Weights of a small GPT-style language model, trained from scratch on English Wikipedia.
Size: 13 layers, 8 heads of 32, vocabulary 1024, 6.5M parameters.
Training: a variant of SOAP for these matrices, 107M tokens, 3693 steps.
Each number is 128 + 32 x the weight over its row's rms, rounded and kept within 0 to 255. Layers, rows and columns count from 0. Numbers have three digits each. The size before them is the row's rms in percent of the matrix's.

# layer 10 attention output (transposed), 256x256, rms 0.14, rows 141-163, columns 128-255
103:093161091110142109139127140166164070123137080170099139113090119193144137164162164115149086206106137132166106204105087153135127145169155081127059129155118214095167148125178082105124109131127128099086231128154138122089215173131126168110139118143129159165114126121101130100181110111100159129110134178144065142142136125133120150179069108146090156056115109043076163113173128089119172146101
100:067109172116122113108105112163151121108097061065160126083116167141118113074143131132088096115120103136163073102169099133174163101171125177110148118150068122149141130105120139139159142088153162115193088200140100124114161161165111151124133091126095141112108162150114091100114141156168113116123136145121138122124105103121171109153114125107151075111142039118175132057104127102153054035144
096:076098105159131096104131102140123100149107137109101106127144195152180103131162166144123153154116086152068098097128143160101158148160107182082141110149156115148073093060119142208143074147140146138142114143145122118103143141086156087124124182104174118117000122156161145123144164131085089124147065093145183153122138112139180102112077176127095137152093106098177120084194094089168103137076
098:162141134192075170075148101171187155116163148162139098060168083163140116137147152113121119051056134095181100108136087108134111154075083166088130118144097096123140129107169110125203148130127148157144085186144128109169155103142119114168177156149086091084163122118130155081097137111112149131132128115172178110167113185117167149114070123145119116151158058159116151133170079111108191152119
110:185161117118136198154124143144154145131154177115146111117082113143206099139148182127103090148061130125093086137137099102165081135169086133107121085114127131157102156104092087106148127123074135128140077136125069119120131110193101111132087122140112154093183195119140029126126167142143136079090127135119141146156089189164159101109116120144105110152133106168083185198170141099115193138119
099:124169151116106172124116067170098159118129127121173142185141131122123128101097086130128157149111118119066124127149136102127118096118166126129134151105127112083139047154133105151145104095150151118136106155120073170134107160086135135126083140159142104123156125105134117165118080149186090157178107171184211172092147091151137146157086128179168122123159105076152021147127048130129100084123
101:109137174159080098108127155158134135139089119126131131137095149111122184112098124075120143149119113195124148105164178093170034123169137114184147160126159123099127157167052115128187142113158121086110050083091063153125083139073228172174097119125140153186126113156170133142147163164161126104170147089148163144090159103160098142105133101131092137176110130134163124131120176163121156174152
095:116096163158104156059163110089121157142103112165073122133116107147155083078121148147125137165127087102147182147140119194087111147095185122168093131145160125136134147098104110108172178157063093123112144104129088108170173097200160075166156154133111196130179139122111102072118147135180157102061156080092090122148104167195176119129147159072164105071159134106120174120123083159031141184124
100:127062152116083097111099150095153088139113133104121179104155144177098120079145148119127146132164165196120151125145122067129154121053147086106092149090160135230117123105118131125105146183078136086134173179145166196141164098139047125133150136156110132219113123155134106121178157112115124154055114075184126106143131200176127161117083122062161101082113142178081175101133139141145173107121
097:085106108140121112121078170079119124138120133054103052115130125110097098080139106118139109079128209158119049085150147161146143137103169141099142100135113070096176120135118176138117087093177188116132130106150104176139101130114175162126070113167085093157125139142120105142088149146136186141108135104094129045126144192134116125184159141141111188173174072129156105094144185149133134150089
099:111166154171166088154177156136162130095157128112155140103172152134118140161160178076137121104120084144109119106077157085118139117144093120045156140169134099126166100176086164205172096098146142169108192205099160169155123131122123091151124159140112095080114164099117117153165125133158055167108103090112145100116054080163122135124126152125154129155159112080201153105160133106112129129137
097:142114172146118120159183130129176107206186117130145153090157135103083105163080125125144114154166105183139086081183114120082177109085108101149129180090108178123124144134148165115094124112097093105111132131139160148107148126173132111108134074188174142184076130136150181132121161131000151159164120165096152089137156217116089171140078072104099136089106118182095179123137149127137167145077
094:078092141120127138120136122136126116155151119161229080110164119102102128155103141148158108077091153127167110110169145141088076118134148152128111139144122063119182130130144159161100103122167103181100192148117113088127079215100186159129145171120132188169048100115093138193162116140117103105141130126136114183071161120140113127186134084103110136099142084082105139164185121125130080070151
084:144128139088114149173159128144145160160105129149174122119155130084149123123137135155125160077116105088113174170186075137119089114077101142105143125107157206153096205168124101124104171131119174114095095158195095169131083140159118120152153152132131072108092175153122042145113180135078114136088118135134099129122128098092139083089131141108147113158118074203097133169110104112137208140118
084:083163123112105164111138122156151104127123131065143167151122115116158104165123108122109117134105195155113094113125140080131104119129087154120117130175112112168071071163133089072160118136158168124154115157190158134070092104134097134141111108135145097104066117145224112136153087102171118184109150106207158159139122126070139067100172132129100094185159107148123146068145147131125100105135
097:135126146134134156119100195129133113074096131125091200092117160109149227143104123187094155122107115106125133127149119075118157065132105124085177107149081075092137092147197087122102111086185180130093084129122035147133157147065129118135125121147177124100116117093107144111166093129097160164135107087074087091131105125107071071142185081099142096127098132112165116099119129162036116158143
096:169079106117122146133128121130111137119117134074148116164096162105165126128152144132130139164135117154120208141130139131136130134142113136144204131154122144132155152148047097073131187104182116123131132127047142100144144207156116155128115074180147103173140096134169095156125136154113155075100141126144062127114149060121143104121171090115154124062084137205087138084096104079155107139145
094:153138128072095129084131132125124128109119095133093135155100181112145083165025133142194128173161095116126177142170128137128173152135100145152119109149133111144195072145134169138117186116125045143112150143108137121160110166130125113096083148124081167116168075096130151166123126094103191119131076106221164140176144111143083118169125149117118127107143134132109135142137121151145108151131
095:125115079181097119134097130127177127140174109148146135149048160142097141145159079143111136146115108148118127120104145091150123073102125116073118146095208087119102121087129060143136117136144120166193163157131114110150081141164120197130150153118132111126060126134113123090124106133092179130125179097086154125109100153162053054117133115089116139100178151117142145081123144197150153095173
107:107121152165107111032128132162125136108088094145114106143100194158186165094171092141147128131094101164176139150104121147140161076098162128154123111146124117068075117159106127080172088196125085157106016130097157115142129115119147113091123104124110128162111127139106180090094179155165147079117121112096164083132171154120198104156165110109118121084082094137123102171166137128141173165100
104:154160111095093144164157072165183122154135115097159184170122142116125125164113118143112158058093104121113113110164121125090128131097123126134154081170054120157067096138098140192114196117174056152090079149120008039152178109155113092134133133127105148080219141186105106067124136133120122145114123123163131153173099142121165124131110107163119162156146122158099082144129069163158211095141
099:133167167144129122114090093079099112103118113094131097115115071154166112109150088119153104131116093128077180163104087177139159119122133100138120103119105122157138126191139156110095083152113132114069121074186070133122183137165143082106120165149144154150078064134106118100081161128119225109148151100106146118145142188092068166113067136115109155154113113166155110159093156130081114119109
111:201109140132110103170129099134145089143105153131100154134105132117151113165111108133113148204116128162107109093090118161167104133154095050142098110129216160127166158079098076151163132128169194103154163105064130092150169118120134189107146076081194122154102144152117091170103087145110156100127156152114184120123140135128149164131122145096167116127041131088174103121088092130120141185173
# layer 10 attention value, 256x256, rms 0.154, rows 142-163, columns 128-255
097:187119124119044148106154142131128096109113155114120153169132070077195152095052152115150113085118121089109119131131232115080127092071150133141068115156148129108181125117135109158124184170050082163140117160102149136084131157116087103096124080136177104137107175125114117107154099119127128133138098105137132126123145098104176167123145123139122135100162128086123119094116119125138105226156
097:185147140146170097106114147166119160142176147149137123105126039113118142090144084171113159134124151143113184099023148055126115185131111081088145145085089124118152122056129088144185136106116131075107135160134126098166154111186111099132080127131200115090109110092164090106233130104085152089129103129112141114146142063115128132080151095086114158120127169079143166159065136108090112192210
097:130145122126120163148142138136079157116104099146149129095192102108094176127110157113130100197164164068118153181110104147137161172153161090139141109152133163118139099127142174133162104095100152169119114126150079052107107142083142092089145134123101154148116129094126073086092107141193110166091084119188120159097096087114085071123140173162139098088116090155145044119074123078138119135153
110:096161093120128175145099153121140138065106078139118104127167129152102129106076111181113080107096144150160104179102153167093146083121179094095114153177124165124158128162169137099172093078108130129140112127120142142099141099055109129126105156190191106091143122135115212172055150177126122149130113170107114049058089104067096128130141136138133101108134132089155052077112102127132098069123
100:143127101210177108085137120078140118131104114079137105128151120098163112214185139088100096103119120153160156142122138144073095144189071182107151133156136112117107174110170131139158197140166050088119118167143133153158144192146114162085099144138145184198146121071157178161188134153130129127104154144091091156141132136139117121148169176100110132145122148148065178101098204150192148200135
097:150114111151109156175102105162169152173192146166160103100139100183096007142188096167132131104134150151134129157146125118132154129119113162096135143155122168189128064111165153152108137127116093186125112151111107183082138112134109137098127130172103160087113112165118145077060149106136159050099126149160196130088146118167124092093103099162130086131106176078115184129140090142099102178129
089:170135074114170111189150152132126136137112169082143117133113146096125092089133127111137134156083177150076114158159157155121135122081199147159145147163126131093159098174159145133145111153158145138152142136098141158072109082078191119103197115111124108121125101168146145131116105154109152176156134131124134121073131161109130133103109046168195126119129118099172064133099116104171137093159
096:197181162135209137151088091133073117082101143144187141157111100139166180110135114091118090117124142129114153174141148177119113131170074090130174099132097127136125139134131176091111066146161150150117134058125121045155099118144109100155091145069159155110104110130132086136140093157137094134150087120115184125092131118113110108116186096137121134094072094120075109121123143051088091092165
099:162113195153087197111143118149072069134124116131128099175137079106138146152109104136157114145105128133143179134081148121156143080141149111140104107180137135156121129161145113128114144115090149143080098140125121100068195104131112166047104069095183107104161161099148155175136143140135099097113098133156091099123162118096133131149162128147137062156107147124091113157096084126133083140122
090:213141152143135113055116119151130140117134143123125075137159091113140132128124018123108153155164108102166185123170122150131153119126096094107148125094130173120110147109168090101153198201139081124134165171145151108148132145133116147062167080106150122143139160203144054093091188098096134172175135096084162154169137129184108126149157164136139182088117158141121169085073152142152091207130
094:111127108076124130200065103175051105123128157145151161111100153136094206099131119124125115180136139082138181115145149129139153152133135152128170122148130137160146128140075131062092078154124195148136143118128085100179083067123063151124095108146152129063120143135108036103104162159191075145128059129161148153104093073109123098171151153147150122147110152075105139157093108116101092092196
093:120122128185137129116146113088147125123077115115130168089095107094136092165128141123105081125097205124135136151128124102237115123107101149158157124078110108140113112148114090119192161171139091092172127092147142173134195145185085147118111116093116141051168123136166098126096093114130123145063115090141124096150142099145127166158180160135155140126119117155093173090146145144163146219075
081:076046170113186174119067155177087149073173094152127131132146141155130162104097092096162137111136122100124124120085165106127170120120153105139105093117179137060140140145138110117109072105141136131119164112087088105126164127064182108074163110151079150102150154144061205129101171122158138125175177118144113119156097103126044150178145096167065134132148125132166105121119138113124061116138
080:146092146192138129153088149128086158096149125156145092097211155151164164147107057125097118151096165127135146145059109167119133084160170139110125112040154111156164158082105112175095080080127065168085085129135144114159129173132145145139087176114158145131136115112135110111128123130113136082082124136066105153143111066152062116174118151134118164095143149107144089167117128125110116142112
091:103103158108076086096124139085156125197158134160141106173150135155154073128143162135108103157157076115128121137123114208115094115128137113109115122163161192127139117149095134145162107185084109131157123116091151149082138122151133114033151106100090079151168148152155139123178153147169123058186137144176122107143094123183143184123116157171149144116162141117124118166153179136255078121112
095:078137115165147120135133155094182142112149105102065102114078187143133070201168158141126126071058189132085173107140092155100160105093172115134099092111185158135129094121142186152104063209144145160152132120127132172086170155119143115139147168172161137075142142121069117113124134228157178148140136115110185130135072129099183148132160126105108083159131095084199116107187121141082109104129
095:089177114228074148187127131132148111091122176172134123112136129124170109213162197065044113072117131114142103100148102124157133142132144171122139125091094127084075139129125146117179152159168184104105147121155084119109141132108130118106179158146112117107141129085142038069118153176195160149138129107111141156144078177116146085136179075084155139147066150141131065109164109091107145144096
096:180152185182153157141112104142127149131160125109143091144158127131121126094085151072128107114167073140095145071124137183156096183119140137170083125212115130145140092152152155155103112155196037110117116079083141126169126098142118170125122168072106106102091108132065147154136104159217143126134140117104116069138153140150146122134123120101119116118142157118100115186101074069099142128138
101:086120113173123107122119127177056210084075221081129153119137144094177162103141137125104112119110127153211153174108121114158137197106085159164098160138174118150181158126106092129114142137167138131124116127135143151190115248171172107112148146112129142186092132160129111036136148142110076133130052128151134081120099075138157129148127109134121139111183169121141146139209126089123165123108
104:092128134106098168120153109140096092123181140107130153078133134164107156117182196112084097094099118146101083124127154084157135092123152143126134065131126093063117179111092089136146103099139139125168128182087163116185093155060108088175149139138170157103122134135126155087103126095156154139083138151067083077107149165141073154134122103083102094108142183150110104145192129115180163111153
096:131096111185151124202118184085112152168139109123128130107144107103131090127127092142154159098131104149145133115130096143178185163104124177071101133139073192172152103117125197084125106182140137111173121109113135060172139115105073076123118139114149159113101098115129102072151154133132132121135067156121075127137172104149142085137125110195182098160143113181141095151187145102150097114158
114:156127123130095120165140144123138126171103094149104142125116084055113060151079093087147132131130144182131107162102129164129060156137093086180170129108118108155040137158115174114113200103171126138132098123164144129083141147112127176088103145126119077155090124127131171182191146137081128110095108228073167112126126162114087104125152152120146211125095075112069096082109114180151115124055
# layer 10 attention query, 256x256, rms 0.133, rows 160-191, columns 128-255
080:074081145138127080124112111067133126174131184125149163148099125109104073144113142144105144148141130124137140130084093175159073178163164054133129120161099170147167169144115128128042125131070057131144103117135165194181137138099083186132143115087177082173157134071139165151088145114161087070134212141128090124115163122105112101095150081124094113095072107134161167183100088054145062132067
082:128096110093115118121133156113167149140179163090159132174122147122106115136126104123133097142029141139169195149050151127165071118137147129151136132171044200071150092099164074135170109152127100124087100076154133183155165153167153106138170099144095174151133115141179145195112147115142110154114159213127158104075179086108097108195137087118152132108215088073092189144096111126102179186159
083:143141148115134142131109130138111095158108065137112129073162078192141158119119179096147169157163092181165172152166157108112221108096101115118101119115158139160126112145109183175167168064131152166083167116119130121089135083140093143060091150106136159049108145103145118146155114140066149131166100068153200093207117162122112070106115144114181067109124121148162062141136130121123099115137
085:152103205150098124140062143130117109132089145135128162100127081157143109101114114116090131172191126104152177129152140125173147135097183089097164110158150060165083096122174180074136095146115126143104090156118125090095078167151116128163117141129101066149097095110082128061100187146112137144145121112128121143118079104134154141073115095082101105151088186185154077158160165090088142109081
090:124174165086109126145142074134099140157091120151090085105164124135122144146149158115138154144062090202118092084119114065163159066105091162093111114127135108142107161164083109180085180100131164102113126140132096169104111118133125121101113087123080156105060159117120135093144139167124098085147098087113152118146145131151112107098075167152151083146173162123137140104101182144127050109174
086:147111083114159147174159124112085170092150028113109154110178095170127153099177084128130113116132105143145141113121121111096124113154162065086131068149170113135127137085128136104109117121164133062184165136143050074146140119156137173117192117101086125079144211157071166131120106139209186124090138129097105103136103197104133130098060111100116171112145161144212171077174104123085172133150
085:142096147159085102094094113149119132166150082089150133131110068149177125105093054162088165150191179114201147166202091159136101118133184111166123128114121111179132110116209127106125116132093121147097108089107170120141114183103129159166152145142187160184200097159106121154127147112141158108133175148092207083140128112095149110111155077116064108135132098114080129174105072148103131120073
083:166123119119117164093121145100155131074095210197168147141113126094130118129151153049120141118154106089107163142075131161141075154115129131156127169107089075129115156096129058166099127110061081098174077148158167172100149123075165138175077188123153120163111116134143109152145146125116108126087237153139106225063144147066135112116121105134140116171131188102092099238086113059121166119108
083:134147170112155086130127125114168085048114136165101174156146118086116112147156136091191075068168135080088102151079078146119164185121112094135138119131085118088113118092059140094140147184101100147094135173155129106167135108157175161124114175041120099115118083080126141162101182096094100198110176126130094179094116142084126107169145072144137170171077116138138222124137107123150104106123
102:125150146118136107122167097160115093133106147074101104106114142149119108118167184077140085160130050171110084123165102116113138128117066190135122164116163140112086191195024121150105146126127110080133174114148073192127136108113129147076101126117082140131139128092137117086123099161111118102092130120117134172151116084137084137143119158150114118120167093151105088165117174157139053115167
094:150144135099125151084166179145138111139124126158171133116110133136159166126123176058083124167064056128090116114202133139101118091085117163146114108080173129166102151149115123098208133120096119163053153129153086115073105147100112133129132129080146124163098137093083135132105130131229136158112090113168140132127186142134144103120111207121146076127156178134111178141196082186147158110167
103:130156130162141102127166117148141129126156102111114094163142178124148118176196113091115116127079155102127206118122082127047099069125131131090128129100126140052135179150116093122091114054084146141141123130171176118194139046108127122112081071185125111109136125081100133073134119142143120149136087118145119130132115148130141095115161137151175143144198171127167064110163049111085124125127
109:119124118139113112108112114152158149163150205080179094143156120129184120116128059190137196139119173103153151149161106153143128114139148083099176059174097106103135136059193102165116102087116136108116116121130143129158137154131135117143178095133116098118127182096080140103134108103193118138119133118096165086141063088158179100151135124135101090137182103130147166138165132087097192117130
111:123091070097136082116157170105104223103213089161125157137141058138121122087179098121130125127093163119130144148125139131115157107173147143133110072128114118141191192108135160126142102146133100134136193180130156080137102119092174130125137114151206106137089133135106190142152114186155151159144154110094120120115098144128159089119087132079087159107112143121197162132139142159057097097123
094:155081177108202130062097184108111120151167132193098135163162136184181159124180162056119093121162106115067118119121135119122185122146108122129133115128115207111126154136110160068130151136147121068122173146138151167120154109066160130166094177133192121115087124120123182118168048148114055137184107149114120136111172165121117098193086161104151139127090123155112112107140109156112071120114
099:181136172215172123136167106126186086098141137087080118148173119127135175099143147139083129118145069133140036102165071101108124138132124125066147134131144102073077122124073121127124126103119166131159101129139127180133132100136137183165158158104068152148129170167082123122108105121131049090130102096164139139102101135143107128144129184127143130171145083119121076153098131138167108076105
098:092106091140083146138111130129113119157090175092200125069078123075118089083124159129051126182122137109096100145114119139114069149128125119131160102145142124140148075097146121153157098112134088099133099098168131143119079088103106167095169129121066099108077057125082092120099148110071114158140126066144166175137113143125130189118197117210160184144158075132089117124112150115138076164086
105:128132088109138139173141087119123087195141115159161105081131049137172150141139106097095112090080147123113155177116137185096083121139107092189111103148114110102169204128142149144165102133110129115171126154145193118145137168126116095100160167104141124123232122193098135134173161180147115092076143126165169146142163107142103112140102153066092089124186115146117132106096159076186098131104
098:255164110131119155141113149098140091168168179087096134136148114176104145141106121097154140079170203093082133102105188105084168106138158098106166029128104161065136191110114107139117131123141120139162081128117178099108136184195077124145177138065149162124101113141152108127149146155072120174107168161170162136132094121109099168152149104108162112126107150120152145085103050073136126093104
096:081188099137097088200092095169082229124133078101179158072148151167127157113128156109131118150142139130085122088101132107084095113114167133126114075138104131084123144136153139172111094126160165137150161131213128113118109160120150129180132126120139156083105115134095102171174147106195115091097157129117143133111070170120173176063128117103129120145150169104177170167152089145095195142128
091:156139133137168108144056148117150082125063114069085154153123128116179106131080111156110065145121158120133118160129133153096150145186107055140123127193172127143100123171200171127125082130116114113083051138079142144163135189084149127096107169133098095116084110151086093090177132161133108145085102093127152142078120173122106102143131149141119097096158094131070113137133120101104080119115
095:065118132128163122154116106174182155114148169143156136093075133101098133119161168230157107087088127114091099097148125136159106124147099170123166149093113109141126173114108091138123115066104096085177137172106200067152134161146059068124072127135128161119124083144124105136204176100168125058105140111118113115163164116144081133143162173142128169079148075099103129139153086133184163146166
093:137131085108137157156115161083129083149094086127181153179182143079117131101087116171037086127079109157118128212152168194177118124197146134137122144094146091117163126135127167165178168095158142140182114156063075094154127124096188093079146087102104154161109111124120106189135061181127167137095157143080126098141144117098151165123140108118179144152138123175116094095118140132149139095152
098:102112110152129124155161154110085111148106213108125183090149144140086172188193153148132128148138071119141141149123116106102139105125060059141125104148158150110126153039049085144158111151074145073120123133113178154137180135091113114143094146167144053087130100079177144134075125096131142107149155143120146167192136106153135150204148157076127163105158163130093112129086083131149183163122
094:109120104111101091095090131143120152151114173115105136138071123149139100140111129086099179133115172149141072163174132131128140072166062133177114100140121101177078199102086126159186147167138210092115094079142146151115108186113149195080130126141097133206095168161108103102105121114078119126169195101112126172087113175129189160135112120101140134047151088119153130118088139165127143122150
098:084132098129107171156129182114089107135178142127108104152092129154114118087106140213148136086092112157139196149126149160122157115121172110139152113179134067112159124136116094077098183148111053109115128130167167133130089175135119148137103086126143128165131100121119120084163129120127143167196095120123095141166126093098089134146147118127114084137077141118094169163119147103152145157105
092:097134143117151094083109117147153162147140142112184124131124131184123206134145141068139141087136154129128112120188116128152170118132152137179151061112063134141141113142162171112142101193081100088106153143059140095163136142140087094196081161105146116094138124116103155168136161119154108113148164127119174106087129189110168097181118161192155132101110082128122102153126090079118079124133
096:086111142153094138171121096140131094141092152113174172122183128104123132129143116135106139150138113125188107111117149091123137073165119081150092133132151130129148118077189139117179142090177170107142114131105114172133153160102055050082125136054100073162173112162109093138074178086141120135120125173105149159152126101144163119129146123141142165185168094127112086085126130143167109114142
097:102125141123127082155102167131134108161167115160153126137122140073121153110146133104128101129183189140116092139121109126136163162121151126125159160108125152152083111108105153117171092131139144102059112122147118138124154069107137115107100104131151143102199080136117155152192153076093103145098138103073054134127176157145125146179115127138128139134134138147120163113125141139061116081135
089:135112116139160108124092100167129157168101127170180177150119121181101128143136154091104124209157124153149152152153093098152113125057103060146080164051089096113098103124176125149117087141092137094143093132190083089152137092131064157090167139083131165089114124111166128127150103161121154114186100127100154089117136106138128101083125078142180088098112101141108098163121105080154104142109
088:110107171131142158133115139127139154132091152141140128153122120147082146115157150090155189101116115119217142087141131133083100099137156145125135119190047203122134141128087130109143080144107094111121200155057153163159125088121156134138161127068110160103186159138110046107068136087197157139154142187163087130161099137154073119095112141142187105078162104121144096157110129135220111114154
086:129123115162134108145183150075097116133132151150126161089097179095127128146135090120123124081173093079140141154139173131187134075142135101132159138149098139069126119032121167091140082079115097101201106149137114144165187117079126116150165116112156104151113110209077189149124092158193173118110134103074133160083144148063167139150101125103184174085128116137169154134133097179133136152151
# layer 10 attention key, 256x256, rms 0.131, rows 160-191, columns 128-255
077:124165134117103089195104082086127127133142104114136103088180157087109143136090129116086103104084093116119114114096182134144101113013135189093116165118114106137140054113115166109123159138136114119079107122146103060098100092168170128170134145136159122126111184149139127163099140180100135075145060143088115155194134162106119157145110160137059151075177137133134082089121127160124127122087
067:127113136119123132138107082152097174190063111100183134139105123159146110100100102139085129111182103137119185099121196125126088139149167111154182113164095089110075122114102206108131148079160141147112121094147107160112132117078129174115145166134165130094164138144093087087135135131183118155156118137092177124135121110138134146135135076112113114163137110154121136125123139157206135150123
079:140076106103080099091125103129129086055157142153136083116145145108102122159125107128125098189120132140111108155114105134116178120109068099157132120091134144102108113118166117111151133168084109070051109132135143148133179178143168123180115120225087138185113107149144122136073127159113086128082122174177097152067157104047072150139082169112201186159094123105099145096162128102087190127103
078:140178099152133153159081149177120156148138101120108149164126182134090130070104157195112129139163133033104094093127132143172132144113123136141092181180104141156142170100174111187158121130140144137125142102127150103111150133165164095163160130116138141109121108144153081172106116130140113111204094128117092120155080093144127120170086209091107185102169145143166141093152093127175103096179
081:175088114109148137105162135092136147068177099159147131186145133106161094177092132127094164076137155151081096184135064085097157138144146100132103166147125189163163150103087119112110138115118160158149127098153145117141122187075085136101109123140126144163139083128107130181153142125076185199113103187090136135120095104147136110120117138123091095110131107124119164136111170090148141126132
084:176150134117118094117188121092133135127104093187193118121146121110133143139057141086107115141109110177081087116137099122132157094080117143100163123152133144169178094141108073146135123127059100106103140181112090124124106142126169127136161111187172149146051130132169131120098184122142088114130093151134122115111092096070126117112067205112153130168107090053153201113196085135065173087118
075:155125107148165146179144182161133134137078128161146158140069143151175161095105155128116143073127112124152136091171179132145127111133182141135168101151072171118169136171122144103194140107154122196125161089156059094160090123117164156147122141086152158057164085121153120103152120146149099143178104129147152152162082159119136162170154107089087136118130117155151131144137153102114168125198
089:107157159149092139173080064145162110165132131105187088162088156105112105219172152165126102158137127170162127089123129135171111162137138150123118089108152077087071134063197117120098158126141125132150071146104102087117048132184115100093169143118093127143125138153089121136157129124104128115088149114111095047193187136137132143088108067138136131171154154109145076138117124186114098162155
108:113186156165114130116151102121120068147138172173201123144116125084114110124088127149126098131059165111126142116157174141159150151132193101116125128097099165063138172187145083152152127128114155150107099134063162138152078081131156137113122169184073112157148144137119101111158093104124108100101122139133113089104124143083240143107067066143171134193146172107158060148126143111146128134147
086:141125153103106178076107093105143101116159189178197092142120148074062123117138135145097159175121146150142087112165080082079147172099126100108089115122110139149119170120171069122097174171116171108152109141095148118134161147158089116106111121183097208099159124194132114115132091133147144161085122122119116138137086107112133131114107124137102107083169135089124052220098124156180070117156
105:177124131141080103134123092137130062132189158149134180129072165105125122210125084038130066095109084097098190149126094150136082144094172140127156132107120130099116086118135146164113099130133104078156057164068142159127148095103079117105098140184134115184129159165140071154129119116067110102179118071140107121163133086115188123160100129076175091177159179099166133062170087163140103178130
091:149106112155143105171121091165172119087087155053162135129152073140106101084099108148102104068078065146143131098108063101177179160129180109096065177109126097151094118160144132113145073179151098128147160157160075131080135032133131133136155111076091119168125091071173172153154191107150074162150190114065101122136104161142134111136101117105130086172152161163120113080155159139151098105064
104:159085130140154092114151130121127091082181073150121118122142086159128169109112114049149168117149089186096164158156198114141094115130147123112118139169148133148115150123149121122163110134072061111141205153126042155139126068124145097145150139130129116056121161137129106109032139103114123136125147067135172131084201177158121123095135182135154096125133128149148191098105139102105103155118
098:181117166126156136131196128126153117108167144148191162151156087114083148174105147116140133110110132093120106067124101150130177168120089149126123216103127097140192121106156105184069099114134158129122165214138192110104140111182136075092145105143096131172138125110120068109218089154126077127089107145137129098187135124099139166116110048128162154132133145094056163161105156134129119076142
109:145151161132151157133125154098213110163168124171171124149136128139065117169101156132133127105088145114138146124090122131141146129093125159071179172091115118126081182082155124134104178098153132071138116144090255146102112109226114151106130106126121142166162091108182077198128111135110115108099132216138113098221149117141161164125130093129187108205166130095138109137122113154152154088103
086:183127167131191147128217147201130120137104119126183175125151069078143168102073179002103120110100137117151066127164127122101133109108122156040169091102122116080195118188146115111152131108097150126115168148108127075104127163054126117151170187090138134088113096127122095121173083177127115159088152127133108087154129116152108085137118100107169119116173087124152107097128101135148136106124
097:097126123108116102135099108145090107125141091135121137105120114206163145141102139118147217089139122147173170158081207097183103150123102145156090106192089063153135214167162107131175066119130098121111124129151122168141080146062111125132109153176162125099160142164083122139155157112145113109139121117109153130090167150163082103138181137140089066113130073107141105138102118120161104136133
091:149154120083106130120145113131147214141078132130090126111154126109132091096105204088162172156163153111115130193083112123146093098119117092081110110160131167080121157115166123162102151138122138124132105145146141121159159176091070191138144135153134191074178059149146168206094094110096083123153174076133062144084117110129087161137111165109138143049170138110157109092160108149113067149145
096:098082128106102166071134096178204151104053142075138137111148131113095167111166107109118121177147115122146093126139120155105057143147111134147188121104130089084069083165072106127113144131130109156115130174145180109166109140095155040099152170137129106096125114118087156098133080123107053158149120090175120141096099113200118103127130108117139078104155119185096116101153112097193118156095
095:126112122097149134135189107122114133159094125167105095108113151180155116114148145070189081144094067115067055144144108169159116167120165144135096135107148147085136169101089136106139121166133137123134143094108108137118080146068151187123145075142167096156094140169153150067131167105178098112150072111158159104145161103130089076129130161119135117152110098088126112148133089163127151121106
089:168129144118152137146152128138133122144137132174135140114134125059131122156138099107151104158078132158140143201110103136201111104068145124111111079108125156109135200144128166152158138179128099121102124110141143101212100168082122114133099117103126171160085102161174160180153103027101172110036147099144034137112078114125150083111117111116153122154185142153182171181089191109131151130074
095:150066115079141158159144117086119082124135150107095141118114088132158212071076119162134168154162135086158179150125134067076124124114070073107128101138115140095118084170178162118143149131103128125144163143149180134141119144079128132188136181142142141137132115142108162079151127170177130136150154092132165136026089146106107101146182177091096153067098115145062182126119162124131162174103
091:125128133075120140147113152134118099129094206127063136172111127182153166147082083130174116144173120106148149176129116193104108147135189128082142072154095144141092101131119083159148073163122135075100142139126133168082180125099057103175133143135173160155170115091159101144129125131109142179190163088195115191163130100180164195147068112124094131137110156096157083135093120075171095148157
100:036137160099152149129105149157122152191107093113106111160144103099167131182126181105094171158129178148112134126141213137224076081206113108151101088172192112098133132167124163126112147157123142138089132090176166171109053139105140070164179164065087122140112146151089132145066173131146154146110166139149169116117117148089134169141121129148136129074139151116143152146120153131146128184158
093:157090158120147147140168111192151110164083138166096085110086099123087129119147157108116151129146098170106174097104106119173134114108111149102133119088156142121082180117150125140150141141125165152069134122144086158146114096084114144115141112126140124135149115161126158126117114108105113110162101152202146140121074120121066159182115051095122150187112143117168105125147107183100083091139
091:128191101096147176134168190128086136107126138130126085175126092192158122151124192112202094124083130107160148102137133069151131150133117201133127176141079137232139126156121110145090103095163152140107146181112170172082131103128099097101120027174129140166111149127151100099100156112147169118088142109116119116134142115082152059092175140136131114139114167157138100114160103142130116046104
088:151160137104163154143081104107085128134107138139070101142117069131167131170139122145092159171139152146108164118066120117119059097159122138150137085113141123095120156126121159120178188085149190147111126113067180124114158122140130118094069135096092134121117148108033108140194113160095143121134069180047187130087158053138106192110162122163107127106133149148151142143139144128161124066176
091:147117123093109084099144111155111188147160090179135136130143090097125078128095163161132153100078119153103103114099119143148077137185139136074109037120143132150129174118127173106146096118144087146152161093162092136173168130136114143110103112165121096157119125118133116103160138134091133138148132122199132137121157155151164098132118136214085168078146171157183105133073112139170098127144
089:145158127183154145102093160132107171124185130125112103102104148082106080130100136164136104145167097129117183169136103132086135166100172133133096104101127082132135145181096185102158170165136144118127070113058138215178166164138127145125115153127127170125217139180103066102110096156197120095101170164175179153128091135110132128218144074146119181137185140093106104162139121105165102077093
088:140093179131141111159091153093111094066157106120129114155114102170132128169144103124164090109148090174109109161066099166158116140149166162135061152100152118139057075083047152088134117110115145107166142171099142132169100141113184079135113126147184081130104151144111133193135131103089177078234165110083135096115225153167115132133121128106148181113124171129115166091168142123128078122169
093:123163094144133217137134108166116118166037076140148070113190155124141080129157100193140168143171105212136101155126105119182159172098085161116118139075118074163151141091148103157052131143097130150156144141174089117103071183172136116131149130122119052084086130152100102134139123144136131145122174115125135088174132142121063076100136179107158185058132147075109126076125077130108110126149
086:130130121115124160132048110136164117118126173106159122130222105142155063098113170101123160122072142087100136128140180117107088110106119094083115140148112119148137171138176108084109109124064167120122130118150104090095120107119105171108202144131173131144151169154100082118168156159084127144127120079152119063134065164215147210112131104145132099104175130091182143173107087086069143169180